python train.py --head_dim=64 --attn_scale=0.125 --init_std_up=0.0312 --lr=0.000771 --beta1=0.9
Each number is 128 + 24 x the weight over its row's rms, rounded and kept within 0 to 255. Layers, rows and columns count from 0. Numbers have three digits each. The size before them is the row's rms in percent of the matrix's.

# down: layer 13 MLP down (transposed), 1024x256, rms 0.0353, rows 398-497, columns 128-191
# up: layer 13 MLP up, 1024x256, rms 0.0514, rows 399-498, columns 128-191
down398 089:113141108151071169149099155144141115135172170103097144101143140134128140146180146129126144135110107136109136142122135100075138121118133127116136131112142135116155151172085187155115104128141159
up399 093:109177107113091137105158137109159112114116131077109141136144111097140130170100098131167144135129110159069085137122165127145118124140128155135133097164114147109129141099074118164129121149156156
down399 082:168120095118122148136075157159157135169138147153148139126116091113183124144123093127081109128120147113139145150118131139106107095120152148118129098132148138080135139128110147125151114120081087
up400 098:124118104124136125151146120081100155122103145104123105057125144123123128151152127098125106128113129060182127144143174104164091127139159128184130115091151132120120137162138129137091180145155128
down400 095:155130154153136145113161083126158128114115089114101098116107136120144096132118125118091159076172136142116152106124104155117125114115138114070151115112116116162173118084151135157137099127148152
up401 097:088110101104149140084149147106162127108171112160151152130180136118085111139120159123147083096141131096095118115123135107133087147127141143112105110174130112149126095198143084128152121171096096
down401 089:098134097127120135116144122176110108143138148114142125104111110161109152132152128119144119090113119108127110060107172121139118110115142092134154154113147171133133095085130120169113133151130131
up402 096:134132160103100172118090094149140113130136109152121158131100174128118131131119122133154129140168098139099126100142119163098126154128115145068149130147152110127130145129139083120143133121161178
down402 091:112126114122124158111118129151120119109156103126151124110143130136140108124117128145116139131105151145155172121143100120108109109137128106152149118118116140140140147113127202110145093142108110
up403 103:138124153109071152145118147114127112108137153170101145113143146133121167118147144149155171111144082088141077128081173098120135161142140162129103156162142101146146125091130088131143142134132098
down403 106:142126154132113108128073127117080136129143120122129127144125166134097124115093130134122167114104064104147146127120120119125155110082109106076146094121158095067123094147086121142078112124140092
up404 103:137111157180155168107155120116136109112136137094122152109103121132104087135125099088108134145163135120120146121113111113068136127141138124103121175139112174086119162171145112168194137098091119
down404 111:087169182137146159116105109127102125139102086105095118165151115113089136151119140140116099128118074153123128167115153146120156117133115118172157089138143155118122164139136131177126132148138153
up405 092:170139115118089111130138127122115132146134142126121146155101180109145149126136164112142199143109142110088108135127129144092102134139165132092172116190145117085059139108108157122136126116137131
down405 092:116165119150106099152121071107170132141136083116113175097144100142108090082118117151146131138149104110157119109131098130088112135140124139147116147111153136102104131145148108133152094115170159
up406 086:117127158129130109130145137103106117089136121127172143132128120105094113148113121122137126121188114127126152117126104151112099110113151138171100133117124155130106161098174071140155116153106098
down406 084:103158138147127119131120147154168127122055121136094133132137154171092157147123141115141158185130126088103118103077097099138107163107148137153111106121154121143105157127152108153135062144129133
up407 102:079077123116106135099125118101143188145147146131163141110168121138112114119119138126135158043134132128139083137124103132159095116199118153129106138096114128121104148096075108094170108140169167
down407 105:158079149169150133110111148162135134139106143118125157109102089107095145127138105084163110119134135076153146148144166104127121142141171134096135097095107106095148133124093135135112128117161132
up408 099:120123114075127145143126136125125133145130138165127091089131173138110130102110152193134143101132145162112122098130099118130122128125135140092102111119125118129152127129113104112102139137166138
down408 097:133103149168123135142132129127120123138125116113131113117117116119173126083173098134123075121118110126150143122139130142077100141134102082155146147133115126107119111116108111130141126177138153
up409 099:106117168137143139145159108161170107114126096134113140187105135091086100129135091135152112121132104148135126112082149133106120083120117117116115098174126145097127140169114097108118108134085149
down409 095:149137130127144103176163133097104164113125153145122105124137140089135168106123106125187120084131134133093115115167106126151102196142134142144136146086107101098165127136122135152155136135090148
up410 106:119122185101152122125080120145127102122132131121131134114193170141132143105131164106153127122128120102133119122168152104121150114162112117143172129122149118147140140136131138143128140118137095
down410 114:111134124155120127117122131078132141126120136157123161167128089092116105131136137080117137122148150128146122150180130178139120111127122126134150134101162166161091129118145155115109144158157095
up411 099:149142165104126164108122133116116109110093115100100118160099163087135093130146120132158135172164095148096110155137069177179095130138120145115110111131107125131104126119182103114139152124130141
down411 118:124108141142104080147130094120115128119157111153154128106169111186098148117118131138143134061111137085166129122134175086117146103111155125126185133118118137135127141131094135110109107140114116
up412 095:122114099154181137139096119134166104118112170132088151114087147102133138140081089106149167114152157127134142150158107108126115103162150120123160125149121121135115087110095086137096174150182180
down412 091:095140145117071154090146089125100134144135085139128115145136150122101090123142111121116127137118147182109086104126097154092120061133114120180101108164141097080164150077129148117126112126154129
up413 097:116117140115112179166048135115168123116102127103110119160170117148127126122126123115157131130154115099110107136182106151151122126077142136118147126115168138143135094133123160173124126137141143
down413 098:146131123115131101183101131077090100145142116118153143151153112132113120112133123147122105116124149105105095137103160098146096133161096152128102113117136090119195133114137136150115113139094104
up414 098:098068133116148198138117112128137139147126195123110130103146066165111139128147118113127190157164112142132131139130118127134125112069167168171164064150123162110131123149113102104135151145123149
down414 095:139122131134143116120112114119090137113096119084137130143122147127097151109125137077141114121116088161102158079149146123167110096111181104099126169150131126163087101103119098125130105128148132
up415 098:098097117160111140119124115120166096097093100103131141168104144164128121124103160129131095154190137132123101127126144128150132126155132116125125116163173099116152121117129106142161122142150137
down415 095:110112138130098117176112165120105094123139114158106138094122126115124098143138135187101115139135098140099101178140133106139121092127114174127123121118143097078117172146116120112133135174169112
up416 092:133157167134127128121076126145156113094114126125062124135145109103149159139108151105116124156134175109116123118146124167151131158128127141156114076091133153096133111145132085139119142162142108
down416 086:145165123113153108075109154096157147112131159108140133099117124132112123159141078135141119095121154109137141133140146122156140148167121132109117082090099133126141094165110177157146092137140116
up417 090:145101124095126141131129074122154124142143106124122099141179103115127113179155082129130123114130109157143080131101120170111099096108138122133139150110133131147136161131137147130125114118114147
down417 077:124169176186125114122100122099090158109086138140108136137147112129090149112137147146134134138155167153130134140168138109157121129150121134161132134147123134119165118139126107109087144102106151
up418 101:114154178141125135136147121106133141085115121153106064158158148169112098084122111140121118098131107122161112134143112152140098168112141146142140126088146108145113094124096103131113160122145075
down418 107:107151127119152149114135085124187147127127132067130119129111160120163110176082115139149109163129135114139142134130125127088123132141102118132158103178112121134119142149159120137103091124138160
up419 101:082088159162128115140158136129143136096128133150131134129117141088091142130147122099170152117119113162135141139130096147111150121150107149127168150097157107126141125075098140111107150097130119
down419 101:116166106082137132090113137142177137110118151143132105085126140115094096153110166110157132120130108109125140150133132132110171104108129132108136077086101086103124141130117123159063163124147090
up420 094:112125139122115147133144146090121097135112169106127139135132162153113130112176184132163122103131105142144155182117148135134133152114093125125140114094133141127117119105070134121147103120170128
down420 095:104121169168112117112071082168129152096139134166140161146092115136171132139124133126120103157174105092146153068162090130112099118170127127135097086136133169140120156101134107124128132122107156
up421 105:124146161126144122138103108137115100149139110101111112142134194158112127151159138096122124144143127092129139075135156127157158146152142134111109133113122098128085152119118147125094130116130123
down421 108:078145127125128152145122123109140114113124138187140142157102143130148176112111155156171143154123154158121170150102111204127151112124144104119133129071102135132101119090109109138128062119149124
up422 097:092089125138131158145124087114138135138157129119087127174132140110139103120122106131111157142131120155128112164134139145086147132136077163160112088158121116154152156170092131104155069113132178
down422 093:088119142147106131145098105127129157135090128149172150150114147135153101114110100118149147119153099132155131062133094145092115120144139125133123129144131120110115112107110086167120146139183159
up423 091:098165142131075163128137136138139114141179131154110137187125104150139112129097158178116143095128109114161139090171144145140144125120151164143169086100100138137096139124104118119164164132098129
down423 093:125117152148106109113138087156129157123132087144157126134153107136136099132142068137102178133123104160129137144106121117089120138130115119108118104137153122135172116121149083150133162109106146
up424 100:119060136136150099111148146127126111100083137116153183125101145123116132147151113120144127134125106145114139142116126137155103165130132108131165067172125136146099142135118163104114183123113133
down424 103:100113139132121129177098124134146136113165149135103101126140120131095138117125183146136169161077121122135167110180124110122165104156144194098153145096097104150115172108126132159179100107158082
up425 111:134123121150177128110069142142162131137132119126095170119156140086108099133159151134157192130130100093122102130129069124124112120137140163150117142172146102097118126119132109100107153139145132
down425 119:115152100128092169139134099155118139160123153126138173123081125096187119123098156128089147127137122090123168114101145108148130104147146144113113144123068104137135154121108139204177068105107117
up426 108:152143167133136174108179112110163113134149170134103125142144159115105118095093148150101168090131102136107136125159157145146134134180143155119110158124115113121099121113138116125131125133139165
down426 129:146131107119129136136100121159120140112098095095136143132142150107139107161153114104145144130121175137111133149153141144105106098098105120136140164169088118070156113185108095091083126143135121
up427 100:154107101150160125163153103101145131120128162118155137137134123148125133109078081096126160160174171073152130131102132114135156070125162128119125139140114137115146092140115112133108070158140135
down427 098:140094142110093132116110096155108181138126146146133110120093123120130085124128156069168116096121105144126140140107102135117141118149132161118187135114126133133136127143111163087101121104074098
up428 103:139114156098101137060126151116123157125156176142143120101139144131103137140107103126145125142117077150159124155142126124107130169164154146112160136115121114091138103153147133165102155158111119
down428 103:140084166123089116129116170159097144130141126119127119143130112173146128131085140106194132131162120125140106145151117124082137137095101113125111141118116119169097158123126102128109094127092163
up429 098:132081162146152137104114088141147119111164145156153110138173153138132132127126166105159124169134104091105147176171161120133091109124110168104131126163118157141087121172114113121136132108124102
down429 076:105141112120134156114082135118131142141116149129098089099113147157133131124118144103116138095139092116079104108120164151138128115109134132186133183128166144156153114088149106150138145156153125
up430 102:151201128148126123140135129112148136110154148139107133128162072097124152130099102147105149145153105069118105155139138147136123108151141136133157139128121154141138173146122143165101112136107143
down430 105:057155126108133131122153126103135126139166170133194099143128134094092170171113159145157115121144087114090114129098096133117142123125106142143094134126149080103103114099139159153136128141132128
up431 097:091125114163146100119126146113124117095160137132101135129139100138117105164175102113172117114118106085168092139123136140126103145101098185120160077136163135077092147103105098138140157147135176
down431 090:110074138116157108139133139107116098102090076149157126140138114155079114116142096140102133145094115112148122078108116133129144160166154146113129149127161153106165158112124158090138122109139091
up432 101:099123133116101139101154071130138111088116109120121102118132161173094086170097132142148107122153134135144099188125154130101085105130173138170171135107098153151141147140145134139169147117146147
down432 098:092128140130117139113168123104142145166138118117160112127176148137122151151106135156145126122123179113094091124142124124114134172139109073097122096092094135172097116096145145111151096101123122
up433 091:109120107120124137137130136163126150109168116142156177168166140108118135124107150094150134139147102126138107138108110116131131134144163117081141119123097099151129104158145140155133111132121092
down433 086:123069100079145171102138171082118122140074114138077127117111093065090108094145095139124142105098125120152132089116125142107149086163141120184116086153069120146122145155128142096153155099142113
up434 104:119144109085158168124136127135193134094130144127111134143145142154141116123154172116136128111141120123155117129127092132151150101122143125142128095097084149106121106147122140145095136127131161
down434 108:113115106100142108139144171155119095105157129105106146122117105139147124094108108188172100156108121171159083132154153123089129144133158147118133122120093171097075151163125131124166114125123151
up435 107:118093176109156150124105119147171119145154096144138102170137167148128145104092123130122166142130109115141093092121158140110118116177131129076128134125178114120150077096084113138131108137124106
down435 111:106137124122168124122135116096128135110102149145132118127111125136178110140154072119169141151178154114169149131155133154068117139118128141149131136118104125156134164125088116066104124117119104
up436 101:112118141118126144078161129118117103114175115122158152176080119117092139088154170119110118113146124132118116110127107138115139167137176163157152146104153148129132135101156084112157140126122135
down436 101:116134172150118137135151163167144134122130100171086130153157106135134139115136151132123143154143109100132140138166157106175149119113117124089128137126154137129115145113083106113142117110105117
up437 094:094116145116098130097124137098171106071128143114109145106111157122117123125116161099158100076161136140112145134129090150111109160118140151167114154145092153161102121109148146138150110081202103
down437 084:123163109154133073137120094132110158186145111155150116100138108167106120138127099196119131143121094110109094132159128100144110126152116140115134113148124154093157116151089105169146151158093143
up438 103:108100143135094156082126069120110112146135144138158160142113165136123139129100122127089133138144130100094127133114130096132137139112164123120121154123079128116112180121137093126128151150121158
down438 107:142179150141170115141110113149121123146117117155161136109161143137089129147119146110142093138110135143179098119099113168145142175121081128099123063117121148147122128135093133124092122160115130
up439 098:138131125084112137123111079122171130124146124116125101163115115119141160157131151151106134177145122156099144091121148154143144145136147151145145062152117140146130134132137132164154114093111169
down439 101:153115193142096122137155120097108123110115134137116159139095116139135146129102140154130127118144164097105152134140143142104143128127149111152112134157097138119131168135131125101142122107145110
up440 107:107135097107133116094104111130117138138157152107103139116144141108162115133158117114116178163145146143126123127124167140144135156159113141119113084123141160132117114106112100166128124144165126
down440 110:134129127144103164106086165105126172175113138161105132105132146115120127129091155144109146164152115158106106115142111139136166107142139106119107160121102118171113134106151168143127140115120118
up441 102:121109178123143139075137143139133170133116102110145136130127075124151111166119116123110129127122126164069135157135113143096110118156111132154183148136109164108112143153106109156098148084133158
down441 097:111144150100142155158117121133109130132119173153125145090085136141100144148115087096110101128154062115144150143119141139115095076165147180139152108143119116147150109150120139107157115111135117
up442 098:147149146101090127148118131077157179122138144146126150147135129121130161147157153089159170152116096105103117134097109128089094092110138146143179119122155175142108106127134148168109145144133152
down442 099:126139115165154097106132117154128125175141104150120109162114083085085137106121103095179112091106113094129174122158165135149165149112152093143159106127111117146135188113148145141154150094142126
up443 089:118128141121126113092121117116149112132134141120069091109136141135124135111164138106155133147124092153168147162141148177124128131130137109114115131120138126100120191111111129113116067127152125
down443 081:129125159088114098109112133109138124138097141133114188150118112088151111130126127200102115166104115059122117094119135106144112148118115124151135142114098116154113125115105076084123179123133077
up444 093:095091159111093153132172115108147093119116160117136081100080096116145152111117134105116077090150129177106129131125125126114089123142134137104109080144108150112120104106102095150116110121149173
down444 092:100124156125097143140130098137103135173073160113138133122134141185093141102080140149111093172122158107149149118128180130097127102112151107178124159092119133119137134123119110127166134145110113
up445 103:151130120150127171117104091107106130121117138126174116154134147087117136136152149101168122149119102139085137145110095126135084110124129146130106143144107072131133140178117113108139104140134137
down445 106:128162107142104162131135135135114073099145097201094151113083130121146110125133148118151150129116073101134146123138138115091112135070163124144144111147139112127135125145140128141122112159137135
up446 106:110083154155086112128134108136124135139095166126154141147119117121117105135111099142170164129171111154098147184083095132162154087145185153132105124121102098137152157069103131153162139088139138
down446 112:142117169137137137141112138148132148095155104105114107102089123153119129134170109113147187136149129106118133134098152168125100138157179110142122141126103157133139146127095158073153102136135108
up447 093:107129116121141102070067130103160135132140110160119171178110129128149147158136111121142092115113112131148090170151102132104136154086136118098120126140106097147109129098167131133101161073140186
down447 084:122088111139145157162170109082104115116134122124077095079127119128115142157176156090115132126092144104158113143127142106113090107139147100153134118109131120126110152178116133123146145177155113
up448 103:112124153123152125117133143152154049085139134133099132107151158096135182147124117094143091140143092111117128169090096108124098122101157129138175099132159141110134150123149099117144147144157123
down448 098:167121138072097129148136125115140135118172151161133100132186165120093096107172121144129097131132107086105110151151150136142136153125153140086139139139126127126129143104155116127116144129151099
up449 099:123146165102166109134109087152130121103101101121140134100150110137154153128112143127122130091172124147082096125123106133116090132141129102153119147138120092157139125115061109137120127134150152
down449 098:151131172109081118156106128168155104116144119125053119144145105120127137119108104152123100101101060149124111161114108093107065147159113123108133126138160165138116134215062136119146138147132170
up450 092:145098136096068105134123125156147146133091067151124168151120113150120089166130122114116151123154125130111149108125146108139103132165174145128134183116128122092171133184116125158144077070133128
down450 084:108138103130133149111132088107117149140169109111156108152124153147116146130159131162102119111144146132144094098102097136171130122149119130177130124121181131131112134136157126123137112119078151
up451 109:131132111119120148106110108129150142126116110143106152074137127152134085115129127102133148120137127146122084095086114153103101125163125153107123141081117104152154111098109118126133086105164153
down451 114:139128119125127130161141181160152127132138180157111109135111098128148136175105100108163113115146117120136143134129186090146126166160129119136130143131145142134142101136122161120133143108135146
up452 094:119137175173117155096110133123153147076132105126129140145131154127132127089119157156070121128165126133135129115140099136117165148136149120139144137129080086130082117092147103146132118148152121
down452 093:115128131150143108150141095145130110091144137100103122096133136125128085114134168142165124129130121169084126085151111127131115177119159097106087132162147124140116113137113145182146117169133130
up453 103:154081119180108134127119096120140109135134127146077134117157150132151130101154158142142069140122124116129105129144122165089111175151112137144148083110186070097116176152142112140133129114104136
down453 122:111133164133098154151144126099130141130071103129143078162118135118133129138122097136084142118116100168156109136165085105095083135136151103104137108151149154155137092095190124147103162194100103
up454 102:092125142127076148166151113159100112118102119133115129157121135129106109119128125173107148086126137121144128169128137079135125139111126160193123079100140135087139101135086126175164142154084089
down454 100:139152095135124125077142078133100155152109175150128130145096109104115121169205100091150150084113160146143137134128124134117123139154142106151144101101109127090118107112134129158126092100151125
up455 097:114079100117097163133143141108178100139135142128091158106115147109097123132105108102140140149161120129135084177143123122062105130156137122083120105131159144105127111120130133109119114112121139
down455 098:097171145135160187128155101142169109116130113110153112141136103115100124126151133124145147144157154178120130111079125119133110170131165104104117100145088146122108149136165169107168091140163119
up456 101:134147156157155159101127162133106122096115159133137115120135154154092131108107149117118132148150132168139115136149121128110094126163096114147136086170111157147085173118117103111124130122096067
down456 093:089138147155131188156132144093084180126135094101162151141120139106042155114139102142140116129096161119134159142128104166126120171142123125177132179128143105116138081126148094125148088102109117
up457 099:161141115149141131150118117111129138097128086122085149102126136139116140067122126090122117106157120148127084147149162137129151139125131121080133191106104110162105144103130118144132150101100186
down457 099:117147151095134092155138147131127134097108113106078150146165110154132105144136104124147087142099162126131178172138165134145121126100148132106146158094102149116145147113153082154163135150142114
up458 092:118119123152102157118142133145142087118105168144131141069097136131143191127124133125142140076163096147137138117106106094136121125135134131157118144179096171090142089159141104093122138123129167
down458 092:111126157119134105153141101105133148115173124113120150114163111134151123134123111096070137136143152144125132093112144160152140140124131123127116086126145094151112146129133151150114109106140108
up459 104:151104114132153162112159153114137099158110068134101153105105130088117142139152142088120102111166106143129115084139116133112123153110144116116100136156120103181140116092119152102108140133107138
down459 100:116132121099126126134170106156134126120105108121138155111147098126107076144119124092121112114142153080104137137149172096112116130118110145149155116124148167120126079128111109167106108108156085
up460 101:116122140117149112103116166122145122136098110152089133126106120137115119136126126112130127134110106086102146143085101135138099163078152160129114156158144113134092132109103151153166157102131148
down460 106:105168126137152143140111124153105129095064065115177138107117160133136129145127134133113146123125137121147115142135183175133115101138142106154146119122083178158113156118099145094104155155110113
up461 093:131124115161097139134137107137148109123134159134113178086168111165062107122090112153134115109134099162086137200106115130086129118135134113145159113177104117090148079094132105154192117105116115
down461 087:082113115156097128121143127129110133138098100153135126150178139104150132143124137136113115137150173092085143131135130121121129147095160172125134201054142143155104129125162132129092147172107148
up462 091:144128117087112124149122134109119168130130207120111144114145132163077092147145182121113120109149156102111128158174134160172101113155126119142099107133102123104140127097158135118106168158095103
down462 076:103099125123136134147167116136110091128134095112151110133092097120115125163143119157197160177155143144116091137141143082100162152118128105103117115101171136131103173166125132145122112076134136
up463 098:081153127109139114126147122143107134123167135125089134128165165089054191116145103104129148136128138126078144134104151164123118129124135164172128117098109161126119114117123110143108111161147111
down463 096:142106170122077147153105154133115140109145147121114121127083096149156106115125058134105171145082128130131100101097124123109121130180127103109116119142114153115189146127139133141146176114130119
up464 102:106136157113186157161121098118155080117096129204127097126143120143128112132139116156141130094108054135107153130134123125156101154137126119136145139073124096164103096101131098109117071129125115
down464 115:138077131134121107125132142104121144137139105135097121148117138117149174136177143142149100138123123116096111101149143140111139151167131114135140138147096164109096099113088124128119142092123121
up465 105:140133132098131133146159114158209147136165134098139147133127079105139155092129142139153145134148106153181144134079117145137118120124155142126150085126099113094138128129153151140117123100152128
down465 104:144185087124104104118156136139164140100125150147145093154092152143098135144144080134119121087128123057132106128176171136122096164143136094123131131107128132154115136154135145130102095149130146
up466 097:120127107087133140104086111119130129092109145172084150115124146108112117109123192107103132122203137057113128167118134167096149114168124152099126110154129127112081154138124125099144139124163148
down466 098:152101119094129142143161172135101100133172158146143129131101097124098111124123091136104132073089130173133133166181129123075095121119112148181151127163132124153155117105124166137109123145127122
up467 093:091112149103133132129112085095096105137114127131109159143118105161118165087108117114130131139185131134138142102107143113131177173107139148169208128092133160131118106140126135133133138116123148
down467 087:148116151105142115058120140113170151143160136087145134179131169108148110154137150120139117097083098123122122131147094116133121152154113128150119105138119102163062132120127115126126125154114144
up468 103:117156160124115153133115135132131058066139171147113169141154117140110132103110177116134120134124094104118132153117145157145084106120105116091123087102117106143099102088152105157113138139159113
down468 087:188121185146133157123133080132126136129166137106111148110155118120092115099106150088129092069113137134164089103131165144092082145137125128101143189133142111127151135160162131150144138168160118
up469 099:085107156101148111103130099120130120122168139092111110145167150130123089138120112131109115116150122142154105136150114140123155161086133151190119122139175139173101142124099130115107101133141146
down469 099:112143157140119129110176121162140098112159172071170155074144130122115137113132103110147134104118134144125143125118104118150115133155099171124093104092100134053128082134147132102113119095172092
up470 102:117153154126159101089116133136101146147137106157114151094148132124124129086118138105164096178159104164127108155095146145102146120109129165084121125096176149157128093111142110127123104112125115
down470 110:142161141133080162102130125122146093113108122125131142152110102157182172146146108144162105170153170116145152112142109178104121091120112103117167134120132138183095155134112105108118124099125157
up471 095:106160150157120067121105116145118115121111137126121112112152119155128128140114110135106133121132088080115122159137169106126123088140152186133142110120162146094135126138108134160109161126209107
down471 089:131082105137097114155115098085118139138147140104099146108132124109124081120074145138165130158138138142160127092094141125151095143085142129113129106150147115139120129120096114113113152184161096
up472 102:086116135102126147136142113116143153125102104150129120163121112142109102104113093147127140117185114142092143126159124152141151119123115164152126127117127156132144101113134139117117101123100134
down472 102:122129169156156141153131122150108141114120134122118125103062087125106131163120148108160113124131132117116171147113131135124097170111152148132113109138100092076138141152130123080118147140133128
up473 102:066122115096146131141111140130135097112106120128098139123143121119132111127103144154094130096125156073153100140142139153141139188121116139107127110174133140149103153180104095134121113138179107
down473 105:154131123100093131154159135143092157172142164109122133129109133128080171102157121150134167118156169108141101119149102112137097107170111150115100115149142105126144147152116147129140140093124129
up474 101:155154137107113106116132090143132132114131156133147140132123123103123135133151104151138152134123118115103079123157148144156050063096186144142174174145137131105121131170132151121102130119130119
down474 096:114149148132097122171164147118092127138151130133128137133125111140113142100087154134095123130145138157119160126127109117137142170159108086175108136111103122085133126157175147151129144138103133
up475 097:082158151131114166171097121124156125113102131124089092102135104092095140147128168080161124140102109112146080123128151104132110099127110121120134130126133126135111061137098135095123167114194122
down475 093:141093157146106080083130161127142104111158166116172120122176134164094099133114148095112120115103147152109118164119131155169131133104106117114128134112148147112162129110114112112118138156141161
up476 098:116102107131116156139112151145133129140110133095103109170107113099088106138140112168162143119128128121127119141126153129126123123147142171177127132123155109136092140097107144123123138112121107
down476 097:132132168116130178123116117119141086157094142110118139091122125178142130129111095053102152140174135092132154118134097115102125107097084121093185150092108124134099170132116119142135144092121151
up477 100:136102125076112140093130146128162113133131134105092146156158145106125153181112114144162166142169126114113122112128125127145099127114116128153121127152087112184134150130125085164167121164081141
down477 110:116120101158097124155155155100125128135093173114120151162138122151059125148160156132114086083105126152123109129108121105142147162106123138121113136121162140101129113153159141126102154140140183
up478 100:100132120142126114137130126133169121121115140115156133128156133129140148105162110135146145113162118144120113133141126137117081094154112132161167146119123148158160103144112129124126162139152112
down478 106:107117138147137157148169113143155103117157106085144126129133107117093109106123126114108145161121096138142132142149126157116116158134109134125173109115107114124096127155124154137104127114150136
up479 095:133119141126132129138123134034149149139120092136090131120157118134093134068110163130093101112133118112131157118118136144093118108177124155150105082139145116112115089122101114133167122142127134
down479 084:105100162107110161096112110149147089158124095143130147130120104088110123076126113154123114101142112132144092121149097111103125140129154115152156138153134113114109196107139142149125164099129105
up480 099:132126145155127131107147110118095139139082128145086133121117154107119106131159086151125143124139124146142142156138149116103124072112134125171119166085103100107069154135119104135145137133108154
down480 097:176128127114124145170142088092136114139127111083130091118161128082139118147116155111128051148108143117125095128105110132092186126147137129122137116164168140133130143177152151109135127187134130
up481 096:154158106143103115111168105147123135118100147085147159148099116114134081129116188105172097108118103092103105100154136137095117179168112148139140130133112099124131116125117098137150127096134165
down481 083:146096117090115129135117124154119081134169150163106113155118131153093133096090116107091127146126105142153113143132138137098099112122082106126145122133136121136136131122090122135120130166082127
up482 097:101131145118121136112079102144157094100155146131097124101113137150143106158120117098131157156123127114134102117171132147134162129141190175129188089099146090102110120126126108120099152155150132
down482 092:153139101124115110093129093123106094115124133111144146137146144155099110138145142145085129144110109145135146125101158122107139123123117131141118142109121147146116120126126119111091077152123139
up483 100:129119109119137100146162081097118107112179117153128101172113104186100163136109125107121143116165143123152134108141137121122148137148147196107122093144149059152111156164118126091133127116133129
down483 103:124103106120101109112118130156089111119164113087110099106152151157147125157140141163148114159123110122140174120126103161152151118116119131139124126126118130118107122065173149158104182131111084
up484 102:146137138112147157119121131137149145097057131113141044163120179119099132120121102109145122127151121087140138125112100142125156165124142153121101117125104121124142123109153110105152139116073133
down484 106:135133101129119153173099131148153123108157124170140126136145083111146126132140093143144135130148135145177139118108131113102122150114099135153131146097130110063091123122056126101146169157154115
up485 105:114147125136109148117143132121104121099181135103103132125096161109157118125155115131198071152165111104121133108097116138138100143152114133171087183145136115115179110127138116143114115102152118
down485 107:099095148116113132115115160122115095118147114125114158114117147139163165111112154153128146144142121088137113127117155095106135127167159136107111134089081093158105120139130118065147125154141146
up486 105:126144177145093112112106123116113154080100119141103134170107120138157120112131104103132112169115145124123115154138119156105124112140150126138164094108121149127136117114100099083118140093152159
down486 095:140133112127089170155131095098088104137119158107111137149122120109080130155107116156125114130132112110160153112115150099127126107129151138117121115121111091119196124107148121113120106129121123
up487 105:145078141120103143147131107122105121129110168135132171123124129130144158168133127166113132128127109055110122143174120126108126103141148143142094128122145140108151166129103121161150120121144089
down487 114:147136140101137154115130148150134100066159167141079111112140161113172112135141148114104111158131114130124129162152146102129137149150126085164130140156162176152111146121121116095076101129121133
up488 093:166098138123134144106105106129167091119148103159091130144117135102102149117121119163100121147117114121125113108143146172146128127113117108102117120097129134116131169128104141106104121109115119
down488 082:125145132105113148123119136096110132141105139142072118141135155118107111113137123156112109115159167144144106110143147095123147160123152140140161129154134121098152103121119119122141119111112125
up489 102:116097126147155147136118079137159132129084118139106135138121135142097160098184120161136160115147134142103116119120083150181109171132149131113175111155195116107104136161120096100151189135119129
down489 100:124176133148146126090138089090134120129147139178107100112161100126114153121121073088130137133101113119133120113117144136087131103142138098086132166117112145155133113162085085171147139118110150
up490 100:135078162113122114134087152142145085113125169131092097160114114158111115120096127080127138126140104159073115124149148183130155147114128151111139111082143187130102104164135110135102131131124174
down490 104:150124126079096072129133165129140136177139140116101071116132122119149135141168133078083153168144162182150154122128137132139162160118135102152133133107126117128174134102138116130112086164108112
up491 103:097115133107127111098136138143144148064108129126126137120180112142144103180088146151088089142111126136114130137164154125106114110129178134161098160138137072119131127111107143128123117116176109
down491 108:105120056103084143127126107125151121114107124125132123100144133103118098113117116109113090143119115109133159137099132143125105153128143122145175120103184162129110120185130108166112098161108130
up492 096:122136127135131171089159113140131115143106126120082181091120129113092136155149148164123168142114103163132078160085143138137153135137100145114120151156132152090121127119099132131142118153110136
down492 088:154105110086128107139125118197134119141112127160160115156123165133173127121100132121150077195123113047110156107133097135122146109125123110095152125083072113164180124110123138168143117091138119
up493 107:159113106141125116120126126158101156101158074152138136132099120152126122155111104138105139151137133110123172142140138156117114112125149126148132152115111113187107130136079134192139128147123111
down493 105:105126116098138107109104127096125117125172117119152147086146124110144151122143125152101140145100101132093143102167076086108099143151148083096118103142128101183117145119113095110120133155109139
up494 101:140083151136139141110138109142122110133117163108133117080131091151173181163127184135113129112137093126126125117085110128088077105136117129144162128086125093140075154196116100147162147134150117
down494 100:155126131136132170108120152113146174123117154116157135127132116126131132126128126138133143160137126102142153104121123110188064094162136134152141112139131152136148131137120111111135118106135116
up495 100:117054131110136103129104108094124092143155131146155103128135117121150117104127095155122142155152127152077102129111149107111126127159168143135150129121129113165157155134109124099106109164150148
down495 103:126155127156094143111146126121117192142097159105124154077139084122133109135120131091123088128078129130134163102098149133115160105164156162133106136109148139161085098133134146137112124105091110
up496 108:165129170110140137114147085102136134109166132161131107137133118146103105122128163148101150117157133111128074115148130174169131147188158123133134157126127130140135121132110116118140123124152132
down496 111:113153133099135132149142083140145118130130118090129096107118159086199165144132119148145172106110092148109153122131142150143155098070108093143156136138152116123140097136135153125132099137113152
up497 093:094122150137113115140160110101161119124174122174113135123113126081137145117096148134107087092083122113143109124183165153131167113135122123124174126128111134135150192140127121173145136114104171
down497 087:120141115107132156150119117155142134165143128100110121101127089112196147103123147111186127149169113101161092092110110109123127137145152131126145089138128090124123081091102119104113162121134139
up498 093:119138146148113103107085113175136156136122092111122161131114159110086139108063146143170136114146097135144098158124091090123141131140135151101169146084153099105144160144144111140112133118143152